config.toml
num_attention_heads = 2
beta2 = 0.99
doc_mask = true
Each number is 500 + 50 x the weight over its row's rms, rounded and kept within 0 to 999. Layers, rows and columns count from 0. Numbers have three digits each. The size before them is the row's rms in percent of the matrix's.

# down: layer 5 MLP down (transposed), 384x192, rms 0.148, rows 52-97, columns 96-191
# gate: layer 5 MLP gate, 384x192, rms 0.161, rows 53-98, columns 96-191
# up: layer 5 MLP up, 384x192, rms 0.162, rows 53-98, columns 96-191
down52 103:524498436537556439572524519471498506445528533402540528436518492577480398494421537453521545511523447505532461543516431469462463546617359502561532470468473545528513515434589563468538533561489511471499486436596476483394409522491450540579486563515624416453433439473515485527537539448563469523
gate53 113:475582544496520501498535496449500497588574538494529498466496442502491503486588539547488493501591514483488499577494438476420492475410478498490534643545586573478473555461428529496482564566476471618473534474485469405492518488569488493554510559442441448541599505506470390511517581563457482464
up53 111:564521576522494466497516416416423539519560522559438524508559476472318570511507442493511522560480441541548469391459486447491393496485488632584505516520501452410503508542524530524492468422450511427529517534439548478520522484481617501505524483547476417520455468516499508496542429478549497530
down53 103:518419552482515520438467541468486450480584379468538519516533422495404508546516618538460504490388471572525484440445435575527493494480511490537433486484431477466543493488505434498470555495592499475530455494451529555514578597605463442544462464524582438449469487441489555482509437441495466441
gate54 097:476494408466485474468524463513465432549535502564374452531474504484518563499424441566541526432498428512569526564453570512596476529515526413576444544453437491518475420527504456499550488477528605529413523500551575478505443549438518475523502566541460516509553543557568487521511465481378476523
up54 101:537437439462517523543475527471481457473525491538451384351319537547493594503437534414491459468532450458571522504477504451513555509526554552577494508527527508484529497413497503664553543629470472497621497543450426522491562453511464466493480412567473441396461529549605448509520468549464506480
down54 106:477436526533426486396519478461487504604500435661475502449516591451476442557451430562527465496540534647459522413468511447502448540480514506486509537445473579461509494431516486522636460487493480513541485517594575511482547541492502512439544574525438541464526452459522461504461509580438408517
gate55 091:479515515500508554429433450463562463446539507485531534474530594514506532494434593495484430465438551460581504448615402460422501509542552502461486363545459565440454517514476474539559536593529535520572511469533511526463480526511650401484632480574525521530487435533516539545577451529498505438
up55 097:424506534498549471536504479475474476455490494583592435520569418495532520529528447516457499425546458486585537471543490549508455478511576572591471499511541572582467531463560478536502536522510608483529501554568537537475445479561572448616528492369541368544445502459457522451536432465577489538
down55 100:458481515455430513543504487490526565517542542516460516490507461440485513555555453458448555480628497433429423483459504435463461516472404464475393480465445478573420417480454483412431503526517491475519547350499392479473514536533396584583491442526511520473415553441441468527475661505525509425
gate56 092:580499475589493444421539503450488437510577462401462463456472556403373531578459465482466432410352499560515439461507461494487585409535549520453514522519479541471515513479508496496490450538526555556523426463552449543452566529512496511523481475478531545494413482580452601505532448451475424419
up56 093:477464461370451511510522416505576513517436422582525446444524403611517524575470541485548538503503538461544470497522512509503534456497502488425473430432415499494504511583606475504461554566484493522452579468461512503500581529479451547449456567526521509625484520438487457515563431365489439496
down56 098:486584467453500466538452451535562479527495500505597483516502463443461445401604488501473454470437523413561451431466551458482524450424417582621420395425501509484470474435442540451485453551554492575566504486548476610528500555528493438517434421453497519497549488598472490461461548545557490491
gate57 103:505304509499466572579481561436518463489458502486458462492523544437396494551397528458561494550436467470501503552489502519557546473522476447491554496378499474495505567502488536463504476500443502433409483468472507518457446552612546518451508466509482545581536490482531419481566503560509593517
up57 103:544517421421457485498385563527394473499546586574529491519491479493512472432452459487430506452592487505508444541514531504519438586548522459521526476569484536432485480533489468579531545471530558444468501477535577557565486518400450516525466395408498556406488462518385596494432428487559518583
down57 103:557524516470505438519499513518452539491533478545478469474598549503491466473421491510466524496462506509425444515483475534392531455517559602426556490514572551555499372596463576476476525551510545543552478485407499472457506565544496529564508506386489520512448491534429521517433497507465489417
gate58 103:538503492483492548444494463524518445444630606584550524451505513419456439570457514507593553471483503540537533410602460518493436416438506462492332438449546495514513468504522522433474478431523422477473557523538563580562471574511474610476500465496491479519518463402531507490449534527468457508
up58 106:556459573636520393521506466529548489426509594566494504570472488579505546543546572527562508514472503482545535507564448509453571564486537414488497405459473542538428518552593489523474536534502481496447513508416437512440500496520408446512463489480509416477544556467563508478524585568540468487
down58 106:456505492544517611611524513584535484441467465474528555360483451462598516407459485593458434503476572473507516577462459513516465457617534452538537498576607531485501463583568559416503494493545461532529513483530504542446386490442522475444419549481462495469410421520494541481503568481475494562
gate59 104:428503484483512548461468440479592473533556467432447485517463473421507470435438523535467553450526506410479447399474505493564495484466494508405558505481484574551416502420487464520482571513451476576536513537571512554483591502500571385537496466527480510530421429570437501525533485504503517544
up59 102:538384560524482476524485484470497537586477514493529467528478497463501503470476457545427486401473514457608437586557539518525389577523550529444495521482513450465500558475560561537523510498478530555500461484534595489478377484400489493438495517476425514585498411557565507534481549501406470446
down59 104:477434516567420493516520491563548527538489473434506556515477511525501547525558566535524509464489469599479383512479513521614462436476493402558509502508462576520513446476487514561487438399576465466551506517611580443492479521489518560463571532385544525402492482446478458477486504458508474517
gate60 089:578466545482529490497484499500513471463511528492558463439501529500403418476531512393426490536533554421439496467452501420465605460445500479454500483472499480492494551446580520519461437450502456582484593547560509417528617532537550444496477473425570406515487502539464516466501621445505547509
up60 096:523491613458467464474490533581493508520484569550427518545435555490335415521515469360514457519478460441479536527476559453449608480561534540379425513519536561438548538469502501543459478491573453512432373495494574589511516506567483435489511484439470505474518433450582493500492461507468487480
down60 090:503514498569519482546509542426513458507512515512521506443443509487489460606535533416458508338562518438547438507471484451554456509494505437492641558508405499447471494481471468496542497390492570424488527461546510443473511508481562566587469480479485514358459439509501497496512537542423511486
gate61 101:502506455504509502451483452589483436420438559495492447530453503456461479578482508563427545532524544417498421552422504511558448465560501522445565399478453426446539527489489461473519529567488565420508514480397451465439479546565446503460537505517462524628558533403450407512562545470437562541
up61 104:488460483534525575459533519449512548473528493471492515524463477558438504495443502567484551413569502571503590445588519466524521651554540491515541513445514510552519463577501530541539462436474512504554548482536504542483522513491529535535455448523438528428445537463556528464545565478514503445
down61 101:499537559524394469490510495467361498487559440471495412574416522564557620467510474530460498528446444555551423520608531515496450409482506549467489522523566438530417572521506526482441473491465498530497379531508477510461509494452562534531471459605512504504478479546495494602482511506497507569
gate62 105:544429437540480547584459585417565497455522482507541425449588535493505506483536540518444484381560491454508528524588548600452540505482477474577543629504483586575523463524599481552506562486575490492473620467460531515482508449537439446511510515527521534437467540483477585501528468572537503458
up62 108:499487495422442350511577437566555465467548494456468504493473456556498509518387466454521471540438534503443458510412585509511469461508541513520541428569438532542543557515473531532491574520487588593523458464393467483547520474513558510468434515436595537498527494610491422480497507471518548469
down62 104:465560456532562382553511482505425512508547506398470495584386487494490535405452503523514501434561401471527483491454456521511457498571524430534487490458554583431567467432535531386522560521499470472489434502459508405490433379408448504526509371549515531430477565522486564456516500547506507495
gate63 098:386561477484518470438489568497437499411490558477445486526422572572473513567484479525600415457522439469380497498532655517537505492479544481472493583473425498492489490513449435451464508430516535479476439570495512470446510528530536545540502457486517503483580528521440531479493505462575601527
up63 099:530594422449533477421565576558416574544610494506639483478516480565483456475460539485469567491518587515536469505515559525452575520480458456436651476419512491510427527485471524525600543527430541436448514486536417394463497485509429452455549456481499462515508530516515490410555449557493463559
down63 105:467544565506520516490544461601486570507491589505483504527436571447398435505503481471416434557443538452452491589532501548521451503542334504473492536510512523413500482540488493537461476519527494498501500513519553477475482539513509605484395555543567461445510502445479463548404496540498540452
gate64 103:529454439475469536484464529367415532477432483574435447413556478510476442555520542462437476469568528478571628541485567588497524546400407435436524511454479588588584465534469465435391437604490524474545497534546513582451542494480579442497475444520491433442454559544492454555469492556461436518
up64 104:482510489457565402466407540496429532533474470492492517510478449532603525539523559431480460380457527447584484523496497446517614505540561456518302453531453525540523472473502547496550501477570499444531566498503443476504505502503537467355558519412477554528508479436501512447496526425495556524
down64 105:542519445538495493476490493528543502429587456525535540536553463505420474544547432445506423485544462442430548530473475531523441487441511544569509519558489525578527495483550581495528438580419556477448517506421499433476503562464470439506425625452457534515510519478499490474476532559526562505
gate65 099:472448550507534430509451421476559516554484486483440547487492500493483466566591594455589404496501426539563503521510485463367540459488463468471485466488525496489606520479538492501501459447517447524548531552451477544464428416527530445472417522495501479462566401561504550499426469525466564511
up65 097:597564530564429452412528472553580500440412522482518438451478440580550518623516489501508502551519491518498582489538521525489549499430473473530489596466488479539512431496488437502424483498547388506493554435501511459385522486460497473521532553505489603467537508546412498469460485567557466528
down65 103:509541540466540421496460512470529448471490534633608459499530613472540417551431492567496591449528452497471479464528527514611552511466543523578509408573449577570418483594562553536425506461585628488453496551555484488478556493412610541536575510361536496515562448445544550571467476464527402511
gate66 108:440519578535563521536526414500479498446550533493515504517558513486524503451527521418516397450564512520484526519511498514512562473505469491518563440412548477483513499486469428498519457503525515676538406560510543537479527559571522446527552451426604429436458500519510546513525557488578485434
up66 107:507462441499565538478471485548588439432454491424481436426417551496553562454498534522513518501444435571504501483511496477561524463490554474496497480468627597512493540558455510543545543538505495609447509556516450470507545437466597536478594489543549502462467538589487510570467498457403502424
down66 106:449568423540465562544538518408429434491448441522492502516468573467547487515487536407390492488533483503512502433550490467450435409525613435438481508565512491532530463518487581488471429428510517486589567509419481432656524516505445473534450465547518497551571471494477536541524457490534486374
gate67 090:460443562462469475460496495372457571496494492556521472421525585519535546457546443483391537469505467536553480513463464429469541498487536560490477577531509461515487443497468582496546539460507471525496427483605473480488502491521512456543484585445396452513505502462489425580502492489516547397
up67 096:491478574598477489528553493541457512538546522480553515566449438475417510387544471399609521451454638474522484529528544438442549445518423430521490566502513466565455581519482529474489466515479482461524505535519593566433540563476559466508514574500472595470488490479511496498460470466403497474
down67 096:459539482505479434486440410434566477545459530475421453377566459576549455564432579460572483592453488470436418547409570476493438465503546458531455598419535490517488519563531575537435471479485478515532432456517511497521419548513569489473599445546417494506500556469543527490456518539539417477
gate68 093:536527478444472554621443547555493526510496500411409514469473455443527499505477501504560514639515498507525529538485392484520509520453463578497502523602496487547516513543503547518595363496496464422558449564511544452495534516460606474534626499535496442530550517562506472423462441543569553433
up68 098:393476452475547388475515520522524436374511614532463550561558453428462439545382524445351424496515469546397511548545544490476500477509516509542444466459434496492490489511496465495576526557506571449497429516591550489390468547494484471556426526492519498474505514516470370466522573575545585487
down68 098:479427458537529458537552477495611568525537527418436471441490502536491479513508598467621464446476526477557547523397556541485516546475457545399469442567458487552551476425505514467482483549486559496537479458496506491553556530436511452520500493587465525536563418424568484514497483506498508566
gate69 098:471469485462430497457513517501510508557446450513412436459481559531531395539528495515477492552527447462533502464431470480537433397466525512558556478550455452584516591559543536474583400559476538524628555476518397422476514567520434507497409590569550539580470494512411545535534429528523532423
up69 100:639459527519500460372542484501398560443513551468523485450552518456527481510515391514585643548540430622532537474595546464443515475493489403471497594540475454527473417576450485537528520446503472396463581486474522555518462529537431478531466521519591542460520447477448474517552535481529527543
down69 099:476458515426471563510488564564489515493498476458494580472430532487496521591443468450500582518481448516545599451511520513494512511557641505484468542500539553468406551509597326529587453537580574500457545510518503454446562576483473540503558412441480488423482486555588512469490530517438597498
gate70 102:514503482526581514447451451451476511436559418598444395517433482509522477502482491426514456503545523479452502506477472424492420553506361486527675466553506448565492458442550586535450571464452600491547495463541468477575472543554559542430467443596508515453516567487525461490548481493521555536
up70 106:539520572487523426531402482597583486588513560483496530410490527447489444544555537584549515475547443610545527528569492489492477562399552439473509540649487471456495391529533475487509409492505479518514502558547535506580513531430458538474455439529542500518588486528571422477454478500462515453
down70 106:565465451536486465550549536480416572483441489509460510559487552535490513483560486587488485629487442534561480452437612538477511625550514482555532579498494493620552480573500431507445497577566533486457616465496536544541438557475529525469482479480551481523447521519534440481376454482519508506
gate71 092:527422464449479587486511443543504516448488523537498462502466451483464562428497558458629498498485527511578430541504440456471564505579543482495507509590533453492463479490569452504470535600461468525438556511432381445509572492530513557502445435484375540525487427470528531581434495489373556558
up71 094:469458559555521574503528561448472475497562486547437497469454440606423452454438526517464477539533475399493528499510540567488431410488501398528435519550556469578505422469468533466495542564538508572521574461498561657621490517510458511456517456388532543600438353525484564549493492418506512538
down71 099:494530473438501517419446488519540453437511431456483521398371565577491500519523605452492569502502546533555473518543486527482568549518558485451497466472367480439509449450552513528462482518545486520464571475523368544436477532424441541462538551434469475508553461536560526537424545471471584531
gate72 106:512497532466555503435521541495496504588485504475531521505440513575571401474552417476470563456520604522502515595493499590485499534547613539417508414410473493502491506405648473492530434534540503482497501458497509453447500588534508470554576460488478478481550561430525536499473478555446486482
up72 101:510469606465506537497578454488494461431489489505552468449474400524495463473462506454501488477589514605497496500480560606416413444611513400520497510510487508475484535528508395416508542544445468574516506492489507412513521452528524522513490505387449466471496563488568446576505528378467458541
down72 103:571623598538506421534423491458448466469500545447502461520490528462479562592451412442524497527487491548503492536478535597505520465486513390479518527428461437516465476518534440555431372540434472496525457562448489469459483502507539548535476552556477547498501548568488532474514488589473538503
gate73 110:510455507554466570511488544513548391568490435514406544602459464525506379501545435455482532507512528470544465503494417575420622509460480469443536520522627557496387531490505486520437474540578454420541496480578530480558521506442524455432611480481495519530413518508409524548591554560519479479
up73 114:402565455511564474563462487429486585442571522487490569426538430494516444542556457535496474504404433395454493558465485435550532480461403430518551577453483440516545507475518525428428557482521505529443529412447393485456508497445479497498395562480455487374517490504495578533477495503557554491
down73 100:539433525547477525499487525468521500522539486550529458424533476459559462461479517490501571614479469501493508493482588497529472492485472533481441518558505564407508553565478551486502514482439455480515567479401461513455524491567459517541424537513466339486549406448554551501467551460526495588
gate74 097:532541445488507557569467482568499525435517459498491391447404554538445566500524496536407438435532455476461531550520530496414502436470467443506513462503443489507510510439471559568493439583535407503492534441462413537548366507483557573401462509596465474608598470431603559424475477577494524523
up74 099:500506540514517448492418485463492501550526497422484483527450473627483528473549604452514535488448542465545477541467469581461470457611405465503460449514549551517523524556443505450459495536499552505470427553414463490554484482489450582518523510560472378421577478416478354503394532389394539537
down74 100:497524461438408589473422482612529529432429378532560499511558471514468496573620483467490549535401540550463527586472591447415485537474500495529515526496457520453536481510530555600637494533444435550435515475492508473446463544510543513435499495476518481508523489517453598472442471539435506540
gate75 098:473594484536542549470443479464471433447497613467540386515539495575607471417495488591437429526522523507500544394502504607511527567491469495511458536459504514456433499488489506515523489519518539502443535613458506454530473512560498431393515428462490525544507472506505534433441601557521490561
up75 100:432563386555486553491461484459514448529443501533478522532506575579531550594518551505527507452438505490471581357431437478474596529530567396523466517540521519524569497494624457484413402525447506488458441558538466510515527405478480478580503478473528502525444501483478534441470581511522460519
down75 105:510508510407482514402524433424547480475457610508529471496533524484440511482538483532576527474516493536521555537463512530535513524517467539593489482519463541516438428461523485483576433417414580485425481464514407456540476544499500496466494497524553489515534373537508451554446561413543503579
gate76 097:607538424444424511466574572546559428536539505505479535530494501410479506486518434601523454463442511562573537427447574499497475486502467494529541497500560530483483382435472498464500562483417454492415591641533437478439549536557489441615484506515558548502409519561436531499573428492496488520
up76 091:471558470458476553528369564510469509511495441466467454568443451526520466469470545472511449511513500459510454573542466483513471443492512464449535390533478389456560514459564524383532498600572543476561512510459524564523422477561521506542447517501518496464559477509430546476525514489466521482
down76 094:510566546460453550415476548544509495573541523491375475478567417564540493510505532459464561470520473467540480409447493443441476486461502464596507510498520510603479484452493539468483525448453521503508517447561391493492454533447559507571527555490482516421378525498522466496510436498524504519
gate77 102:520557548444524382513522492494375523501508506547547496559525518461453461539606543538438514477494418552490535514453448579536597556496526536437525507517513496442482523593451499505506613600483579431545538545511571530540517559523453581490494599525464468600476519495454509505508515421511485432
up77 101:428584526445499429524521433579492504507536449429410447512486527579541486487528580448521487503461466446417457545492537438468514486415613482481411535525511522440572455528600463466522539434458496560543467472554507573540543582526550464498550433581447494521586530613493532515403568442492622591
down77 100:598563545465577527434432475519507451534478467574547529560429451507452499530561415569543554518539397513483443466492444529524552576520530536588490533519623476432498460508455508492443455493373575580479484506431523508496556501510453442505500501360505427511458491455509524452429513542487534505
gate78 099:555604464473469530502457563499459509456587518521480488468570521415573501523426513442549486451443508491529444497515559479486340535518476528534559494421538494467428509547414503434523454444478503533570418488499556537549484487432448439526552553535605478536491460490451529615547443441530515505
up78 099:568417562473455506498550530558533523438540568535539480539400607540424526548533535491478441490467503499560395573448493519619549529427502514424468607461526472470446420536572494536538606526441486556540523604434482474467520449504420456489534543480478541456520527447424486566476456493607529452
down78 095:467499438456502505534494582530482525604443491527468460660571496532507547535436602476488408433481507421435494507505492437472476450481511548487536557614539414524503430467443458454500542575494508462533635556536597481484460532583526462538459477416602558393481530516491476480471588566483448561
gate79 102:504428468419598443590480485559472444543461514453441439589571418537491438553537518458554482629433537485478462506470563586516500479595398482507389509571501550569521540499492574488479592526527494495423385398416464500592534571514516476450566503574431569563503534475532443435495530549471500503
up79 099:498455542454540503483520563475509457470593432512367512509522524457491529463612454549546476457538543495495469534444566388530430482569538412496562485528568424483469481435510571521463560535412551541487507519582537452527429529545538451543398581593544479485459453515525423463534454586506469422
down79 101:510452523457526415414489493537495505432545543497525536488498459560450501478522538464493578400488569418566550515439470655589475460477610515582527460404460530477542407566595454555535399473496523448527506506452409546471459482533457482434525480469396499547476496480496525446547511457507639458
gate80 099:498573497555528498533527564487460427439570497474476551422487583554417531459571482524497520498468468531490515513478436454546444473463477604425543558507419511558475557603487539571514500459457532589555579501478510472485498459571398418460625416497545428443550534486521589527517589424431455476
up80 098:496566546492475447355491524502560519540409504510538508446522516603451474472481506578545493466515464488486520457556620370438484409505466368547490551580478548458552439565449413461555398452481494481523571496377545533559522509424517457487544489599524480550565445480537514508468423516474442525
down80 098:437518502484551619426465533454553487577572540388569475559510477582557562463474549564518455446537503548550511440453549464581503467437535447457446442490454489480497585515493503522473487415493428413566435518503467599481526552565463527537576496470485476509484473526527546444580504498506410551
gate81 108:532512474511540523574563562588485503479507478629525557500551489551503468598546478426534530462598507485519415500528523548522426472486540414448532613654517403550579479491616546457487491500552514464515539477605522588439444448494541482472509449487462423588503496509437452453481534440444533447
up81 110:478537469485511488521579554549446538521535554443587583485552496505470463593593475470535487560492541551460389471491564439517512533513568487504560489618520406564538422652499487573556534526427532410483579543502555510482476505503451465492561496421488393604471451455511502457513468460420520456
down81 088:533496494508414496463576453545565468517563499490520543518502522469490502459496490452463524524484531422507475519549446523548434485533458394501572502536538431573513515488506493567472541451425544476459400543660478405448470483473527516465424441503521521496471472491546497426490502537436547461
gate82 097:435527540572580548506455464415543411470480526548613470543502449518521547474440552487503510461570445536419427463437415570528407574500472534487489481496473499451472538568529492477609460524589496553576515556591446479435445442532572501508538526561641515606444479499496516500533510433550625520
up82 096:602504594525498618514558551540499516548520543409424552519447477490466512468577508438559596497406556481538466491442482469456516466534537601463425563460518469569502580442516525611548535488511361461490454467472517554535501515449556530487457534492533467520486481481471518500482490556423539462
down82 097:441531412551497516468435538465470431512539469544496478568411500580592430563494580526455424427522470614481451430453430623555403508485541455523526505494496517429611464550534477453547595475529415516465457591573513479509497463564494565530514457495575538529522525411404484557603491475548505519
gate83 101:496511448481450433476519509486454454583548493468476566490455611442524513479525385541483501437550460429471537552446567489551517479490556526567491436507488493581510529628596500617523563478495517456538580508520526553475562499401517499433573507512552456464659472472526481482504449554503505460
up83 101:506494523481568584581589513490542532524514527440543508454517469519440430548461478446467464513466506519456505562533488530469456566458514517405447379519454476475446526507492518493446448535532441414384579491446513478405546586510416596503513537517543547491477542492446478445500504457485546630
down83 101:505533445546487565476422544525419542538499544445448531471563501532525457527494516437472483504492554455493466519510502450468508421438417580501455455564521556495554518529516520484413520473501496514496491538407561495535462525582366536584529517578531498544586482457488454477565460436461456566
gate84 099:542474536486521504482531528469479461461462522429496533473564517510515443463468569448510584455543599479496507554507580549526472499485525456545435559532446439533475504514476535544526533595552473401617533446364438537554504535522413471471431492457590423515479456513431581439501613508506514480
up84 103:503542494450434423453511470504422428550457480520463552412471442479520534531564550586511430506423430524517444550451559392520529475462503392494541521537482398532502461503434445407534497476611585390560545523412540537532583504594468496547491452455484523508452566470484486471576464575498541486
down84 103:516471565576564510524464498450435496563447510514527567530577469516461536521529550478489420524492403483405503517492540564550499456495539522543480408630508401495542466566596524405472491594443526468460518539505452525585470475500424571500447497486579502487437495492477488535580449508482503525
gate85 093:547446445555544627515563486567503399475466429451480559537419523526473502507433563460527506448495487434408590574544499494490461509492597478551481495395451530497446422489523492422468437477502497479484583570428498380480499572416477518543383520493495511450539465517519448431572587520509433512
up85 100:483570417540474525572457453473489489459479421481486516608490505503586499551524476538464429469470483539460548573489530586630471557451525568444528534501430488452515521469517560494488577607520380499511516597490451457418495490460504484468466562536447441502525494526515517500537527548517562553
down85 103:475417481586510538520528489553467479529596458422490487567514542499456464523489452430467533431510474473454504605496434432513566465530547490418450596415464501505473545489552539502496491473474422495548597481433545515505499457512544498522520436436585586516484557501452454537498489500472478468
gate86 097:570441511467440569435544553511470493595496527522525491453475555512507391379575470518599475451436515575492509453572577480452564514492433514480511466532473459614534483607461418546479512530518405442492490500484458511547546512542553503558536388522485541500480438543460489537442473502410561428
up86 100:560495416538417565421489398428546563514425504527520490479564531502463485433519437495451579488442450537487525517507450522563484472487440463523528603535553409541518559497522489492459573498471490452509526480549551445508549496470561496471490491538415464500396432452444394557466539385508444534
down86 103:463440466391450445563506467446548418466458515527538651441536424590526470551504529393423467454489592448497536527504491419569504466400525528468442500489624490524495530474513510518411581474505558531588463411449544473513498563495441509430482446406423473527479546531498509558565500493504500562
gate87 112:493426543411583554485518423551484499468525585529495456527478472514464576524569587502559433465458576418463517566507459447478551547593435468415456486492496514566493542484463572461450479456430444523516562498489490415527466533477529462534506501435671397509444554545409518560453501562484482553
up87 108:512419480459533508464542553457460513449447470485546581554442541459566433425467531548527388436530523464541547511495461450452498426546528441467499425480486530415566492516515527518531446448445564462505612487463451500480430542536495531448455515532501513476440496476430645501503586483441552446
down87 110:517439544530444535514490535443481490467504499504482513584575517501445564461567502498538520410481450522598459524481475556516534449514506453516581382434539507528525406542542448413505485404495489497560439456482506484454485477491465446561504476440519469584465566533385402559528402438494522496
gate88 099:518321499564453441522440502464546489540641437574475499408455490457373594448548473574546442550518413475505535497438475488504549496462435462469481474575509510492489448497448528538520430466427495482387465517501456572505501468506526474540423477574394498479486608481524589438451592458535526508
up88 093:519520467488538540488455523460503465529463470451492518541565498553549567458478544628534495553515520479513598521580511482550516485537470453558605475550492560422506542513433449567550479473480524525573471498557550472538609524477494493445482494562506434554543538527500467524493453485556389507
down88 098:406511551474497515416495540524512530559545438494557535530447399506467471457547414503514515518551484561512484471524484457502474590485477481438491506392387438463502512452541504551437452453518518511503592505577503434552489485486497596531561558451437437509559527518450592458467443540463437533
gate89 102:392451512464566526480425529466523545520534529488420504491483564368423563452532543430554459502509484446499495388481444512523507495546572444541520465508499460472520480585544458542472583511410443531489528583435569455545552501479480461406525434423515457593532547576463532528412493494497426444
up89 099:511534403553447426522499564462498392518514580471550543481592430450519450509551562563549602450511513470550536494409517521512527493437533541636488454476452506559397475521578532513464461490465458569503486462411412505543537491479512511483561431517571505548554568519571531482654481545568517461
down89 104:449490425471551508558453484408409545470571582575450610459525457434514477503435519552460490541435484512471515593550489488526427469470481447449496533548549578457482481588489507540577498538437533525542458544371534483508552469490500461504514475439586446494547515486540469556488466526521469532
gate90 092:568474482488457495443487538487564524466548492534446459530504544411531520479428550483575495419533441482409531609489625415495503499465451463564551523506486589435492500544485549473554541475448565451433474497441456523410542445618514460533539446539442458579515437543529497577492523502474524496
up90 091:432515418518449531457521534484451472477490530423491454530524487546455494504577460494386511424474561525547388503532462591522513558486455541492536526514432422578519554462406536545360533528496427480511461521500492521559529502502444575471536454533560533582451564452486484514486536563648475503
down90 096:515517522539558553499540560451492471532505507514514585556574572494470478522566524549482523511429526483588478442558523470517489405552502512485565452448471537441525505447518436554508388436488401525515472510445485493506510510371521442485477501452513453478579576523463505482476529475606465515
gate91 102:533549572536499476489442535455486512547530427473493543444530436483614476518492535506444423466572434485538503544489512439461482473489496481545508537567490529474540539623553506384458468418472549559417452425516593491575559538438543596510519372526606529551542489506585480510612534514541470522
up91 102:439448576463507466568469430506566556488485416562525482675530436481527441457504524547416408513485469392513579483439473515397519498475464533467525467431542546582479501391522406437458524524575403410533470505487450519500485395409481545514472420466520422461500514546486474565587552513512468545
down91 102:482496479470510378489499488557564498467463446487454522517461553391465537457468355510510479511532533492519503503493492501448494598613535450517502475480533471410444602440518542565476645493546428542491479405568512512498514527495447516512571492533504472426539509556545451512535521391546523471
gate92 098:396480457519526475525504360509476474434490467617565461513500575486468558590509508578428397496485525562488558535482424483526423568494515516469501559513549544588549503470573584511590356528495493518499458525529406479485534545547477458499479547532527416424535525515445454470574439515565483494
up92 092:525601478459466520413515505519567644495522502520522442607484478537531490584524550458500557600497543483541507557527495499395565524499597508457492503556439492530536451388516554511447525545464529410533495571483444550522587450536553535481397525494439554557488520468446551544439451551531476519
down92 095:407501498521543440521487427511475465447444447508522520506520486494575514462458473611514484458480548561431599489491547480554453520435553384581471562478548495484435484604558585487571392529598547504475470477544499485455491584422455495470567529556519547415590496433545529470542516489525432575
gate93 109:541510539408500524535445543528447535491508505505488489459525585540447469596463470543501582479528441540497552450497477466511547662547442533535515616478542527571638462598477486541508580491530475498459507519517433495512529504529523574493489511545452494452403514504508505470524567468491461449
up93 105:588483503414455450534461474441521477490435454443564397513459434501556476419463407540426478485424519456560498509494464460469509405437497579581471399524477453526565456480426543522463556504422440499398398490555537490530481550439484614493543535539538498449538469507532525500468455505466505530
down93 103:536505507482449576589490513465465616481430429483494577502466560525446513452465508580475535485475529507513496524590475567437422487480511454621500509595498550532520445442469482551484467605453522631517507472542531543485437533375403551570557507490465510527488557498451511428525479510487472614
gate94 099:527455446533554538503511532546565529624477469456555422426510484493468537512433552447404473424439398524491551456472497511530513555414449472538582507428540521387528459473547460532533569382449545526488551385470557445433494476530441474473518531479491509489515419522587511511510518565570583422
up94 099:431576583503521526507473561548478590476506549580557538451514456491627473437476630544438432517354565442487492414564541474525488547471619497528429509533436513647477495515495551524468445554513454489495579582488489525414628490470565497450516424510548501477573547525514539477430480535501548521
down94 100:572645444543507478504504519488498450462537399445538489395482482363448524404477452487526521493444364465452509513478425530529481483473494509419466608536439402614588530509451435431464616469545592532496472530532526521458523495492475474499566555497527469528526486470490428521552500482472461452
gate95 105:505465488459483522520495508553481555503497484576477470549489505519458535440504497457529499592490464543480423526463502518561446587459474466454447559559570447455570533540464504581494458580565451437527544509527583532505437458419558466452501583465511379475524553417552499616534430465501571419
up95 099:493474496563425497531534415477506491509555533459518620581549534521480496470425523418555606562448532524499520510543583579649470529488494518549517463482424512589545505463460428495420514644483445527497399524514493523466424479577463498426487562467570568479503498564471533475408413513495489467
down95 098:452569495469530562385487413486509525489522438424430507512478529433501448517459424519431530547420496557445501471472506565546476502544501484392521510462606509454468461468498520528444424551514568485568536487500453486466507498518576459509509547449434444470542519450518463432513499529508523561
gate96 103:459510515567555491456521375526469510502543492507568464451527474474527508465457490577484449470491482524542442448564434488443466485458463531556444601505468616487503539530461506568577411505503489506438554538488457601500452396500425448550523526489501464549485541498488504508571601585590442543
up96 105:463446494468437420542551475439482557556509435464459588503498372532474525548536550400533502446515503411661531486443563470457473500525502509524464516511497572536498451465420481552416559515461539469484555490457576430545400486536507527584414413582516523480471513631454528543462486520537544471
down96 103:534578583585508485536597435519515536487455481495477427424522515472550508544485477509428527482479586536488478458498548505496467470468573539501512527504495374440485463482407502477485516491493518496555532482453598517444421606558439469568534565483592496490567462494530478371428490479537480607
gate97 097:652466547488507487458486454573499474480478494439571490508486506454516553570418579482485622501525511488472484580554546531589588445537472555489473447439417587577513476436440531506435472489598486557493562580564370403438571434490527511479535538540435524371527520467556512475484562556469540483
up97 101:465552484489453491427566458532554564530494588481566483447505518454499469536494552488540484565512476591401480448466537546566453541548564581477514499492538526551462549441520444489467520648494447504506481496493405519498530574533517543523585524624499462471534435536493542604490424487519559387
down97 105:437508448433530574466451506585469508531470472440571462480570651453435467552405528491414445492490557486547429447512524449516524453416495447453495493418535489456550531523460482405517523523581513448517453562485592454499515506422492520575467484519587552435537468522451525439490499546454468542
gate98 096:533524452519484454499451432422525513529511504448524582540502553521564448538550485594524481473555397448618424534540504530488477569572512469450448576530491478488460503561483500537515570562553563467518401567479471496527544474484570557487550489503487506585410504474530517557436532461590549606
up98 100:534435550587496543479503457537503472593489460470539457404522545560484426529568529495398535463530538510537430499492477510488534460506473477462532516517531427604586482443559483583502551564519506491531572528531518497621463511501544440588495483467448528395567515486537586444545465480393447560